config.toml
num_hidden_layers = 16
hidden_size = 160
num_attention_heads = 2
num_key_value_heads = 2
head_dim = 64
intermediate_size = 640
vocab_size = 2048
hidden_act = "squared_relu"
norm = "rmsnorm"
norm_place = "pre"
norm_eps = 1e-05
positions = "rope"
rope_theta = 10000.0
rope_fraction = 1.0
qk_norm = true
attn_scale = 0.151
bias = "none"
tie_word_embeddings = false
parallel_block = true
extras = ["capped logits"]
init = "normal"
init_std_qkv = 0.0314
init_std_o = 0.0
init_std_up = 0.0314
init_std_down = 0.0
optimizer = "adamw"
learning_rate = 0.00298
lr_mult_o = 0.914
beta1 = 0.9
beta2 = 0.98
lr_head = 0.00462
warmup_steps = 297
schedule = "wsd"
decay_fraction = 0.355
decay_shape = "linear"
final_lr_fraction = 0.05
batch_tokens = [8192, 16384, 32768]
max_seq_len = 256
doc_mask = true
train_tokens = 165500000
max_steps = 10148
dataset = "wikipedia_en"
Each number is 128 + 32 x the weight over its row's rms, rounded and kept within 0 to 255. Layers, rows and columns count from 0. Numbers have three digits each. The size before them is the row's rms in percent of the matrix's.

# up: layer 10 MLP up, 640x160, rms 0.234, rows 325-344, columns 0-159
# down: layer 10 MLP down (transposed), 640x160, rms 0.218, rows 325-344, columns 0-159
up325 027:122156132135146155075101134144197119156136111138104166164142185133120157189129155129071094180129107145118111167182201130129176111168056108191150143116192113114121081148077117128120181130083167085155126136127095145144111122110126124145112124182159127142178143134078156133139137169138145131106124095150130130111122132146140126119167136118142106085023151162157141207058092148135096103154110132107187150063151126109047147110118162125109102133074082161106117152175140127139051144091142
down325 023:117094180180145115096084126130090120106168116138162161093175135111144085103124146151161098092129067098110111106107088115155113120164180116126110191092093055100110104125132146136118102109179085121111108145129122152115126090130122125130133068100103106151091142104124141154125123135155128139138108118060069144059058142115122074189094150146104119150124134118057170102122170100146058112170081114163168117159109141067165123118136120168167194158124117192154122164049159118143180090083062
up326 104:133106103122152110118126098148138108150137115133112156202131112143175114209173103168113146120104082142191089223179169130125181095166127100134114088061124126134186106195076070119107162129163135131147069154148118157154109113124067159135159117187150137097110190091139165087142141112143125126121162111132122109159142105129165164074155104153144106116115104095132147165123142108133164131110156124135111090178169095109123114158123165128161164135150119179077161169233139060132172154128159
down326 106:046146158047130120099162170083111074151103139128120129136153148163129137141138114129107170135094080155117131145148119110153142128117082181169153146076139113146155135174184122091096096111150134134107082082124112136141062136054144114180074130140106133089148153137103149177098037143115140117130108150123151187149169112157126127183080149161104137151098101130125122116162169156125200122182158104132106180176138151114131112131109159128136161151105096049101084201157222138161100125118122
up327 093:182133139094145164167123097124138088157194143122115124124191180104095140206168154165053114125115067117153070138140096125129100092108114144128161138148150078158138140162121128102090116099171114153099108185135103201158124160142119129123115116154058119115113103149134117127139198084169101173143177083045099098068073120087138108145190091100119122094111103111172172173063095117171133094117122081180108070111174110113131108119130150177162132131102121117158127120114144119133105168145095
down327 099:123076093141102093128140115080116161103152152100149147089132158099128145127142105117136149097178133124118186100157100164195081090105147127134075111135111135100080097169133156131175116116152154111000096144123144140152137141169136117203194091149111116170154110121100150193125134124116116136126101146049110110146138099162116135126117124096127081153176117184156130191131199097170130180128139117111082139171088105119117129123082191105086151143115121149110183176147180115142110089112095
up328 107:152063159144137082105107161116103114122134110127154172183148170098153086093116167112122139104133157135131134201181140110052141114143113132137143155107165159103130161187137137176162107125148149159158096129087125066092093170148084165060152163142159097062155076094129132189132164171205121138058182086084127094150107134101103129140114095171208188096082113152147126151142161110129097106153149137199119178150133195131158124133151171139124132127133146139171144136131139076127110111147133
down328 107:117159129106123100199106113102118141124163065098087163085109133119134144106188072099070112111180095146115148136093169129163096207139178204097134125214119123168183137115098157101117083113170095102117205122138125167094122137153137164104092189106126126195130108053116139129117125124116156111181126107148131137139172106137112132083128053096136174193139133160112196118135107124108117125121123131146124132113141102152151148122156094159111129140202098135073143074148139119178123103115192
up329 100:147086142158162161110128086118127094139139111085122163100160130107205133121122116175118058139158133144162148145161113138098141197147111102163125136041095160101190074122120167073070122119105103190101166076126133142116151093106106078162146104115154149143126162135157185122149122152179161167125137158121141108113147083078182101191201103131124068148137169123153102130145084164127126052111156101110164110146123104119092203092138136150145123101090151176140160124123129148166132172057161
down329 097:075143140170155121118168122160128088161084110165119104065133089093116083146138137130131161143138208114082111143092135118138100167151179162171110137109081169095134134105139087119118179113180158150092153159077123089169100177129175188171124106088112122084103087102131093149150170166162136199104196184136126124160150124086166098204152107110090146188128124125086073163177119107160130120087158082127118088135089133130117152079167143135109134114159076145121118142166110182157091164096151
up330 099:127112156096137141145154083107113091166150136157073158135120126125115108153108094176082086099115137226159062148103187076082178169075124102121198187126109141110088149139135110135139100127142124190107122102117137134129142045105090125160134081138177168112144146121150112054158140139169140126142089148162146205082123081149151155150173132142124138135128108138081132121123094191150089124137175102118118146092110115130081137112152168146101157130138151087115139089179124166100140221062104
down330 101:128178125131111136065128120190161191128088102153120144137193118139154123153145131037170181138170167158125125124120163139180128155113179110125057113150126142163156108127160123141137135132144138151163153139144163169146108177169146120097135098130116095133105099115104147137086099108038142190081213091119081166124114124137140160129108112139120093116048140227115124130076164100052153117117095167125117099156138159106193169151128150094127110088143167147129088153136116073129106094137139
up331 113:140166191158187115090108098139106086176149116110119094162121122074128109186132133143088123132119112107142088134115200154135128101142159120118104184147143141107178105167100173126147168092081154092209128139090191189109108119108157153117145123128167152185112193129157108118161085121184108121125094146150121098142147130145113149109108124133113149155108174223146187167073147095119109113182145095136122120142093115148040172134108127104114175110068109145204147117151126087141098195106130
down331 108:160144053089118106113107141081159149119126089170131091126171130081129140172125128126100156132141082105172104138091105118097148137109087105178113168112085188059053128055159082091134070135181120118105131119147153091149128135158147197118162126096122094174117100064051109145109149111172151118121186114149141153091126115164131116137056158130126117150127208083146140120097175098150065101139128076062105147123144155116118135112101097092112174164091156128141145129140146145167110113196127
up332 099:135115095117096130141081140157120131098145101137086157163118129174139121088165106087115136177125138169185107158137120137136169108169087117147140121124151146068150053117071122169106137167106091133137117103076097150100118129071140193144113122153161130109121117140111122129162098155106176086093091075145151168132160148104104178115151122165161126117112165129183162160117088120051070118110127112019133160112093111145113174099129185149093128139113142221100116088199176108172158080127184
down332 096:122155112126111113130115135116192131161135115157143157126116124112107148150125103154107087069231180129141128096180152177083119155104157136108184070118135108092132114149139138130047172053114154131086181187106138053148098136139139191161080129168117116051124086124141089127140159094125131163068168103148088152126150090138163098128145102140130127156077160118150066118104166145109131090111114101201109096120176115143116168076092121157141065118155105158116101106124121154172078127111168
up333 113:141128148182151125049085187109104152148176086109123157121159147167156155177172123102129136106109078143123119126160148127067120158094140038155131136158107123163130141148143126080118097134138170166181122118101153115111065093115100112103120160202157096143154110154109164181209144178143096167119143092106162113098087064133133165121116116117123129086054148139151110137130104153128079153191119177138187159125171108132148114112124095121105083120077061103125079103103160059165109153109138
down333 112:124155114136105144141120145086127127108130135095181128095142090104110156113112130168238173121089098113078119149034122132111107126159140194131099110184143116162097176110100176163065084140177110100089111153131173091099144106087090136114184141153112139159121131059184120120114156166062104143156139165106134088113037171161129156133148155184127153102128131129142175163106095073122152132134136118187084154151169172162130120104122098184118121153170144180110154085093153135133159139138133
up334 103:208139175164147109143104112205112104148136113122100127127095146058112105147113073142078139098118148204182114097192170140111134112098179106143138107177114151134163148153110092079087153133144159111129058132087163091079124129156152151108127129162139146115100106077118099124156141142159150144131149105130181118103079077126093240146112160088136081148094112104178131154088105139146135053157100098122074140143166134104117084091168117129133165134146078120132130166141098126142106129167209
down334 106:115072187125127146061102191116092165175139134177108094156097090112112060170141052160153151107106112104127084140121103109098121072124106157142151103145082055120137109105118172146101087052161151125162137107094108129150184123130121092150090156163110170136171150099126139150185137153110095120057144067140147116106156158124158131165123096180152137082091081115104150120167181117130132127080112186151137114176107112180138069140132130141062095127129141142155157084055113125121103098088127
up335 108:076137112138149114155101170141185136139136109105105149148125147125078145143146118096132122117173137167182101116129145144044163120097114112122153149157137103064070132172059068131119093130148098108086132100156000167148118096035133137158076118136131133125113171127148135146151180141187107140122166108153153113067113149112147114153146101147134090096133127171119098166127140190173105130107182139107152108121176153110130151091134100146127117065024097179148147090124094115109126104114124
down335 105:193128095198103140077163081165114158143133174092127137078125141129122136093122113149136121207146175131140109171117115076147147116111109171172106148117127085155172165163146089092153146134112134114083119149058152132114059101124171127154125142081123126128152109112080120133069089083174136153162137086084100120125114129136116101139095171091131181112120084122119160138213116084135169189060168187129138146156106057110145109134136147093080162165133134084112162150101089180125073154095170
up336 103:170161111126136107142133116170143102169144103158084110142186125116155133135128145127135166133164145125088123144178084171058107138171097108097170169137113129053133088125152140100134204103114165183168123104121069195122142138144139150104138134156103098068097126167095104140160088114182136120117177083124184138094112082126144164149130105093127172137137151124124155110074030130119092142178131187078134184119086148114113186134085152185134167115133194142106098180137153082162097106149172
down336 102:157105178145133176094128167105152119113089194151146147154116082084163130156133087161108076122093131168158133084093106115128165123096110158078146078150142116129154167106087135166141100105103098092198130165194195077145117106117095090148089094158177158104154147174122154088135098041111149123095119159050082115074160082168134152191162173173108131147117079140113131045171109127123175136137129131142120173164137108143106111123108151144108116158105123141097159115133156188087123104139168
up337 112:094217169169167130154178130153161146167151124113126177102168131161179135182117127169108123117137069138099094103150141115080116081126102200113158124073146114134185064121161142115107208085141180112153117126155102155150122123118129113135099149112106079051120161138132135116139094157122099204107167115101168112163115106134152147133149087088147098124119194152135118127126140173185113093137107090117098112075190162083132144104113120124115120096109043202160125148138121106118072150087110
down337 108:141149106139102131147116137157095142094145134143149154127159054123076095087101135137131143088157128127152102089049223114088159100071140091165191124169097156076141119183131152114108103120115137141146126128084185174132089119159109136199081071075142124105153089111111119152144111118123139108143080099078145144171178147124211127122096140230160102107107104096172163092202172093171098131146087136123124140089125095145117110122125125121156110128080129150145117150118102122182154126189130
up338 100:129155166171153191110107125159137127149120114100086146101183151109121150137141098178128137142130089123081148148158153104122145159105107149153136162125161091074148050121119109135164094145056164130133161108126099156169073158095142118155116144130147051069112131134134112076164091151148080143122158098129108145089082127014140115127135133126153096075123192136138096139108129128126133088130091181129114088111101090169131188160090228198122078110085163116088147155096149145105138145184129
down338 102:105145125126122113139116086149112135085144107169163166119088118107158159113116072139139096092154136137101138109159137156147154088151146121105119086171107109130153096135095038080189124100106111115131159112066096092149115152179136180086111143087100143162122159116105094131155050060041121162092158159143187127110127072152158120068098157115084165138113185139119121123128112121154088058097131142120184172160062131101181155085088175137106203102121130115077081141145132119110153098105130
up339 116:129170131140114123136094125092090097177180134103077166152167140094113155175145127074123089120040080140169178124179124053049164091160129121108143127148158149138114150177142083174103112142100139187126031129146143131112160132133128099129131119163118111092165117094139137139164118133175144174088149094092162121146099110094095136180137096164125103109111134138180145129132177137127097099141199164109193148158131120139110116101171198146201152159111167094159124125147165149152073131076133
down339 111:111155144129117078154103171130126097122105143124157136138119054106143157104173085148183120106156141100048107136138157124155150118165098119113136157126099178129153138161158111160140140137100134115093146099116155108143121119114139122097090186094121090114168129119114107155137085036197083182165204165061167087117056112130136160116176121150107180122139120119110048173164113139103181116171062175104178135119072162099141152150155141109100090151122174072130156133121073129174168103103135
up340 104:083180129128119163088136224129157154121179130125152189070151154105150093129131091100111164121125152152156134177096141149092110095182133100171104109083141093166121138128079158139163148166087124135161135136151100112133110113144097092094146132116148140101199169085128144135129109178225152118158083132081159133168125177179102124095159173110169111133128178126155137197154106121183162160145144119083152178089151104149064114139168075146138149166171114169091136149134149073090164132123182
down340 105:130111132048110161173138087160132164176066135079097159157104087140141181123080133160096110199129136140127133129101111175135114105100150082178094144108145090120087103159133098146117068132182147140106114127118127144118128085092140105152154154113094148129181130122098134143074138054119111135173134138143116088119144130083110088139194178073158173103080103062141144119173128163135168156152146111072081180144154094139112173202176110143125185226095096116127141133145141167103152135121137
up341 024:156166122133138158121091168141157124132097098101086156171156140098150154149163132104041097140097131129127113147196168130106176146150070113149116123127134106127161089170094123116149161087094109151161105135097120133171074084115138095109128137163101125105150159116117178157142173154166139136145127074140153199120114102092159150115160126104163079080085157154204133204079090160131087121110129143132178249135143122023052133125129150139136151157092126152141113125169100114147111142127153
down341 019:158113186170085133050125100186153081099139096141173173130108067100151186132127141135183123132109126151155181075095180125112143130158108146157123146120146186174158089104146112072164101106115121069136151133097117104149159073134152097122139109137145111158143132108125114163139093124029115101109162113084174122117112078155125169111082113140118076126121139114073150144123114119094117091094074106158112106129182151172119109110043128138128053139077175072175160148150091162116112149088112
up342 112:113097132156144142147141116147155089127106074080141132123073122113138141165102118131136086114153110175142055159116127099117247085163111132180136169123090125095116192106084123156126182109132127103100070116125142114183090105166151104100112121139124156121097152134090114138174088125093138117085106091116137101182142168096182148119089136131090131143135195167095198185105129124126116051148158123169123137063174145105155174157148112104199184160151111180096163171139103100161131148114150
down342 110:120133136163114111094135140099114145178108167172139121167076161125160145128113057159095135164139111131121119110108192157102088105104169172113081088090133112081116118122111107171123124093102163169114115084155149148058146137108169171155096133133158041137142170138103081207092154086160078164141148154098151094100116115118120142114111105110138128144098204200088136118075123126050113152071123106114162130149132136132130116174175126117097111209161118092140118205123179168091128080121101
up343 114:171134166185128167081119105100145139148096161165156166121101134045127120128129114140094030104197153185139126161127141107152171161181136159173161117138153124158173106142099173097150181061096100161141106097117105202114157125151142119122135166165137138160117124108069117175214090121157130109069147085129152167177168092128126137133076130122126165092078166152104119152106135101136072113152136067120110208129133132131130129136168169171095078118143166114137118102100142137151149119117170
down343 117:103091136094144140082116107095086133124077133154148152083140187192098140101144150165173112101143173162133101124129195102080204105184168133148100130138158142174134129141110183127111129097128070170147109064160099130139198165154141081187203085099177126094140115090131141088143153167181154072091139088124103148135103125169105124108128093147096150089167102115119121162149124143126117123105091141165140120168204144092130172121102136143047109087156144150163116167091066112098125154127104
up344 101:108181139113074152139140072122128076227166172099127104149149101103100169137103143112107090136131113198177113163101154129127105142203141140116125136066156149091099141159118102135143122177135145137145141160075106081140111098143088118089128092133134163061129162136143107143116117145165127179151126141146160100107084039036201116115150115105138149088094127151162192152124148125166124092152142085106170141117152109133140124103113164187136195132087132115130171109132169129189113201133128
down344 105:159095087109112160127128103061100137071127158141200130161147057116155197107142147118138169148182136162170137117160144090123113120054178125133099137136093101156180178089189109125106120100118164178132110163143095160081116150156140081165171157115160122136093064146087120115155063068135131132069098117159127139075152226142084180100092123164110151111125141147111097164139151115097102123101067109139137159138096145122143147123136142128129111122147113138072089131074131194111099073141121